From a checkpoint of a small transformer trained on Wikipedia.
Size: 16 layers, width 64, 2 heads of 32, MLP 192 GeGLU, 1.38M parameters.
Each number is 128 + 24 x the weight over the matrix's rms, rounded and kept within 0 to 255. Layers, rows and columns count from 0.

# layer 6 MLP up, 192x64, rms 0.134, rows 19-35, columns 0-63
[[ 93 132 119 134 156 119 124 107 100 104 103 111 100 112 151 131 143 143 160 123 110 143 150 147 158 102 114 108  60  97  92 159 141 132 141  99  66 161 110 107 135 137  83 157 129 134 120 145 157 112 131 139 154 113 153 114 108 158 154 129 128 146  98 152]
 [141 139  73 127 132 133 154 140 153 138  94 124 153 150 134 122 175 173  88 101 142 134 136 114 123  87 134  79 165 136  77 112 113 143 144 110 124 123 103 111 167 134 135 179 147 107  81 145 126  90 136 112 131  72 125  89 160 113 143  74 116 163 151 141]
 [113 100  96 149 113 130 132 147 150 130 101 134  98 125 115 103 130 127 124  96 116 122 139 171 142 149 157 126 128 130 136 103  86 163 111 154 139 125 137 117 129 141 128  78 117 165 121 101 129 121 140 117 129 116 136 155 187 150 142 148 102 157 127 134]
 [134 119 122 140 132 112 112 141 107 133 150 135 117 143 139 120 117 139 120 117 167 104 110 146 103 122 113 167  97 129 143 140 128  98 124 110 186 139 126  83 107  86 115 168 128 105 142 100 153 114 155 156  98 104  90 128 132 148 118 135 149 115  85 126]
 [139  90 152 159 151 134 122  75 132 124 120  86 131 150 115 115 148 110 113 114  88 111 117 141 119 158 140 177 173 139 161 120 153 148 143 115 142 172 160 146 123 127  97 157 122 138 120 127 134 151 143  85 142  90 130 154 119  84 119 104 109 105 113 167]
 [ 73 127  88 124 144 113 184 142  91 119 172 110 139  59 122 135 140 109 122  99 135 182  95 141 158 136 146  91 136 114 121 167 112 153 132 150  68 154 150 127 111 103 105 120 146 121 163  88 144  85 140 143 129 141 165 105 166 141 136 173  88 137 163 174]
 [118 128 117 111 149 136 129 133 102 147 153 143 133 108 168 125 144 103 128 112 161 129 129 114 116 118 136 111 128 161 123 126 110 142 121 129 152 104  94 122 161 119 139 171 109 120 143  88 139 100 103  96 140 129 139 162 149 136 108 159 128 122 111 149]
 [161 142 107  95 187 109 117 112 125 129 185 140 133 116 113 149 154 148 178 116  89  99 122 135 139 151 117 122 162 119 146 136  79 119 131 105 182 120 135 106 123 128 139 123 113 140 136 150 107 103 137 123 124 116 127 130 128 164 126 148 154 123 107 117]
 [104 143 138 118 136 124 163 183 120 123  81 126 168 173 107 116 110 169 140 101 119 149  99 162  89 164 145 110 175 115 127  77 105  87 132 124 145 160 133 138 103 109 164 149 177 136 136 122 103 135 175 134 174  96 140 132 116 138 109 150 134 136  57 124]
 [146 136 155 116 145  75 101 140 110 175 121  95 182 114 145 117  98 173 190 137 100 140 115 124 117 107 121 136 134 112 155 127 110 163 130 102 109  95 138 146 125 114 157  61 140 120 146 121  89 114 159 129 143 125  65 137 165 120 178 106 112 142 179 167]
 [136 128 136  58 103 185 152 105 163 135 133  78 118 142 148 152 138 107  75 112 178 103 184  94 121  78 107 121 134 146 116 123 145 162 103 113 114 137 123 117 137 103 136  94 112 175 108  71 134 130  76 173 142  61 143 149 133 163 166 125 108 121 146 177]
 [137 142 185 127 146 147 128 145 190 107 143 115 135 133 147 127 185 164  88  61 126 144  99  81 174 151 187 114 169 160 115 104 174 117 122  90 127 162 117 171 204 122 152 118 136 121 104  54 122 112 113  86 119 129 128 106 127 121  82 147 147  81 124 139]
 [133  74 174 141  86 147 127 122 139 132 145 120 126 105 137  89 134 146 125 152 130  83  84 105 119 129 101 119 144 128 159  86 100 141 178 117 146 101 105 140 165 112 134 141 148 118 124 113 134 127  99  99 158 104  95 135 147 128 153 138 101 149 134 139]
 [140 158 104 144 120 111 128 119 158 135  84 172  76 119 155 142 137 130 128 133 139 140  88  88  90 148 117 122 128  99 142 145 170 110 150 116 137 140 117 142 107 111 126 114  85 114 161 113 143 133 116 148 147 169 164 127 112 111 104 184 100 154 103 163]
 [112 121 121 132 113 141 173 149 134 106 142 143  77 143 109 127 180 112  80  89 140 143 109 183 160 115 103 115 117 153 127  50 130 142 132 134 162 161  93  93 105 152 114 124 141 125  79 125 143 139 106 120 156 146 142 141 175 130 137 120 142 116 171 146]
 [136 156 115 123 139 158 134 137 127 168 119 135 148 129 151 118  81 118 119  81 135 146 124 122 151 164  92 130  94 142 112 150 132 119 141  72 128  72 148 123 107 113 105 156 111 103 126 167 136 157 123 162 148 147 135 128 103 115 140 152 116 122 135 114]
 [100 148 133 153 128 154 151 120 116 104 176 171 115 123 148 142  63 111 137 108 110 190 143 135 120 129 158 109 103 133 124 174 109 171 131 127  92 134 104 119 133 135 151 146 140 115 146 124 174 149  98 111  95 146 116 165 106 163 109 122  75 129 155 127]]
# layer 6 MLP down (transposed), 192x64, rms 0.235, rows 19-34, columns 0-63
[[ 82 146 148 165 176 108 161 115 138 134 171 115 120 106 127 151 140 139 152 146 143  87 139 129  95 116  86 126  85 140 161 115 107 185 101 110 135 144  99 156 147 141 100 140 128 143 129 115 114 116 116 127 141 127 169 100 152 177 145 122 108 171 132 132]
 [118  99 141 147  95  96 149 118 151 142 108 139 114  98 182 132 131  82 150 121 138 143 186 122 142 127 100 145 105 140 117 132 100  90 105 115 148 118 157  96 142 102 164 129 172 124 124 114  69 159 162 136 139 151 112 157 180 115 165 143 144 135  97  85]
 [126 119 160 121 114 152 123 113 111 102 125 144 144 135 141 136 114  91 131 120 100 119 120 180 111 115 151 140 156 105 153 124  98 131 110 152 185 136 114 124  77 167 108 106  99 125 145 129 180 133 134 157 103 136 104 141 100 121 152 116 113 134 119 150]
 [149 102 106 143 177 133 109 108  78 146 105 156 153 120 122 121 108  80 117 157 154 124 133 157 155 149 122 112 132 124 112 123 115 125 144 116 110 119 150 179 128 135 118 140 117 168 166 112 110 146 119  92 138 123 143 137 141 105 146 103 155 147 119 149]
 [148 123 109 140 187  70 144 127 163 143 115 119 172 118 113 130 126 113 115 132 155 151 140 102  99 108 124 137 142 163 138 111 117 107 165 144 130 131 107 140 128 114  86  80  86 115 152  96 120 118 122  94 128 148 133 130 119  87 120 115 147  96 134 179]
 [ 92 110 104 135 121 129 144 154 131 146 160 129 132 111 138 120 110 104 150  80 153 130 125 156 149 113 136 102 123 153 124 153 126 161 135 180 102 138 127 102 123 130 103 153 100 175 184  71 142  96 116  58 132 133 131  74  94 163 108 145  97 132 135 155]
 [138 115  98 158 119 120 124 135 112  71  90 102 111 133 124 129 110 143 110 138 114 130 114 136 141  93 123 112 131  76 115 134 105  87 120  80 103 121 124 163 133 156 125 137 119 113 125 156  83 135 124 158 118 125 111 146 117 150 125 169 172 132 158 121]
 [127 118 141  97  98 124 170 117 126 169 101 127 125 156 159  93  99 139 148  95  98  87 138 146 132 143 154 131 126 133 147 123 105  96  97 113  97 130 148 123 130 155 177 139 153 157 129 116 142 128 131 142 122 121 157 101 139 115 126 136 155 152 116  96]
 [104 130 175 146  99 132 108 163 178 122 138 119 131 184 126 135  86 116 189 101 126 102 124 157 124 151 143 124 130 180 105 135 138 124 131 129 180 127  98 119 146 126 147 130 103 125 135 132 110 136 159  67 184  78 136 154 140  83 136 132 142 154 124 131]
 [193 103 121 152 139  90  99 123 122 124 147 116 146 106 145 120  93 135 130 123 152 137  84 108 109 104  62 148 118  78 125 122  92 150  88 117  93 105 169 135 128 164 145 102 163 117 110 101 127 117 160 142 131 169 119 114  87 130 163 156 101 133 103 118]
 [159 137 136  92  96 157 167 127 111 153 125 152 103 151 125 108 167 119 171  88 155 138 125 119 147 198 154 131 112 106  83 156 162 112 121 176 114 155 100 179 132  92 139  95 130 128 129  96 144 131 116 164 148 151 117 152 143 124 167  84 121 160 177 133]
 [109  83 145 141  67 153 143 170  99 132 113 145 146 170 140 154 169 170 135 106 134 152 104  83 167 119 106 110 147 154 106 135 173 141  95 102 151 120 127 136 137 155 127 139 119 151 101  77  88 109 144 111 117 163 170 150 127 155 105 143 138  99 118 144]
 [141 158 111 126 165 127 157 126  73 137 121 126 108 153 109 143 116 177 140 112 128 147 116 146 125 149 140 145 168 135  95  82 132 146 112 146  80 148 114 131 126  84 120 112 107 156 126 111 119 128 139 138  77 137 118 148 142 141  79 151 146 135 140 142]
 [115 100 129 130 129 141 105 178  96 104 113 145  76 129 111 168  91 161 143  97 102 115  72 157 130 128 113 114 141 118 122 161 117 138 117  79 156 136 130 130 162 158 151 117 148 108 159 150 132 129 143 138 142 112 169 106 185 142 116 139 112  98 135 125]
 [ 92 111  79 151  88 147 145 156 174 124 106 117  77 142  81 158 170 181 129 136 144 120 116 153 121 136 140  97 131 135  91 118 131 146 134 165 140 140 116 133 139 133 138 115 126 148 117 127 104 162 108 150 104  92 121 120 119 159 139 151 122 191 129 127]
 [133 116 127 133 129 130  92 124 116 147 116 148 103 104 128 134 106 145 105 159 137 152 110 125 163  73 127 124  97 111 148 136 142 129 137 119 115 183 130 150 113 152 115  94 144 158 121 122 100 107 149 101  88 134 146 128 161 172 111 105  91 104  89 157]]
# layer 6 MLP gate, 192x64, rms 0.141, rows 20-35, columns 0-63
[[133 126 144 119 163 121 141 145 106  86 143 126 127 143 118 125 116 131 133 137 130 138 124 121 134 102 116 100  98 116 131 139 128 157 129 146  87 154 124 101 121 171 114 166 153 101  83 142  99 116 107 112 132 109 140  93  95 114  98 145 160  91 150  96]
 [110 111 108 172 123 111 167 126 158 116 112 100 106 140  92 107 166 164 109 160  75 135 102 119 179 147 162  80 133 139 137 119  97 136 148 127 102 109 134 112 164 120  98 118 127 183 138 113 126  89 161 109 108  82 138 143 133 138 115 136 145 137 139 136]
 [112 165 152 109 124 137 112 158 160 186 163 127 120 134 166 107 146 132 139 133 157 131 117 131  77 132 145 157 136 125 126 147 141 146 105 101 130 157 103 110 138 123 143 114 151  97 126 113 130  64 167 160 101 113  89 143 134 142 106 140 119 125 169 115]
 [144 128 129 136 147 146 147 138 142 107  97  60  89 186 115 124 119 112 118 135 100 157 125 118 152 129 126 153 115 164 126 126 134 127 170 139  95 132 137 126 109 185 124  95  95  90 119 153 158 129 148 112 128 147 103  98 150 125 145 138 128 117 149 123]
 [166  98 134 136 130 163 141 154 124 130 150  87 101 169 103 115 160 162  94 105 150 121 114 121 156 148  91  88 122 111 126 111 158  76  89 108 122 127  91 112 164 113 135 110 132 105 143  90 157 155 154 132 110 160 141 103 161 150  88 109 125 122 147 127]
 [143 137 168 131 151 105 125 114 134 187 188 134 147 109 131  93 127 140 130 136 143 131 142 119 138 135 111 131 130 178 147 129 149 118 111 152 146 138 124  65 126  91 153 105 150 146 134 103 166 145 157 103  98 138 144 153 150 123 106 100 120 119  67 140]
 [133 130 101 116 124 147 148  88 136 174  81 136 146 161 146 130 114  99 124 120 108  99 124 108 109 142 110 113 150 112 126 113 141  98 102 108  81 119 161 134 147 109 163 110 133 125 112 117 111 129 159 154 115 101 164 124 104 127 109  90 127 137 139 134]
 [127 137  93 125 146 129 111 150  98  93  94 117 123 149 117 187 155 113 100 136 186 125 166 131 107 120 127 138 119 112 171 144 140 125 134 134 143 137 108 122 115 139 152 134  91 113 155 123  99 128 107 172  92 121 130 148 107 159  92  91  76 118 100 158]
 [112  84 152 156 119 120 122 127  86 187 124 104 145 131 103  90 169 150 165 151 122 124 100 148 136  98 130 146 169 124 141 161 117  96 155 146 145 179 148 129  84 111 145 114 140 138 131 149  99 127  92 159 121 103  98 140 139 119 143 108 147 109 148 187]
 [110 147 142  92 104 153 104 175 126 122 119 188 143 146  72 107 110 113 135 124 162 135 125 114  95 159 161 130 142 116 123 135 133  80 117 128  84 159 128 161  98 161  78 125 123 120 113 101 138 131  65 109 141 111 148 101 105 106 152 130  77 130 146 115]
 [125 112 118 106 136 112 129 115 112 175 136 105 117 149  83 136 121  83 120 116 136 123  95 193 171 115 109 135 166  98 130 127 158 106 159 143 138 137 153 101  88 116 126 131 130 137 156 100 126 114 138 139 147 115 125 127 149 114 128 141 101 171 124 122]
 [134 127 112 121 145 146 145 147  94 124  91  95 137 148 123 137 100 163 118 143 146 184 121 126  85 183 152 157 141  98  91 111 149 111 154 125  99 102  84 120  90  86 154 141 118 159 107  88 119 106  87 152 149 127 121 131 146 135 105 121 129 151 145 144]
 [147 134 141 167 162 127 146 161 127 122 114 107 143 100  78 169  49 136 150  89 125 111 119 179 107 150  95 114 112 158 132 143 151  83 124  97 138 155 167 100 137 169 145 101 140 130 155 144  96 133 138 127 130  89 159 112 127 104 118 132 135 140 163 121]
 [114 122 100 116 102 145 108 154 137 110 104 154 125 163 131 179  95 133 131 160 139  67  83 104 122 122 162 113 168 106 114 138 128  95 131 153 132 156 134 105 151 115 164 103 102 106 120 120 115 116 119 163  78 101 135  73 113 108  85 151 113 147 115 125]
 [118 115 132 137 136 113  91 106 113 149 143 152 129  94 116 100 132 133 126 165 108 139 149 116 119  84 124 118 137 144 135 128 129 123 118 146 112 176 102 113 127 148 129 108 119 181 153 113 107 125 123  79 101 129  98 118 170 157 143 137  81 123 117 116]
 [125 131 138  81  98 147  92 170 135 118 126 173 159 100  91 176 126 179 139 137 162  88 123 137 170 146 129 162  68 191 116  94 192  99 150 101 111 165  97 140 113 137  97 115 136 135  98  90 111 102 138 101 121 102 139  85 134 127 157 190 118 154 105  94]]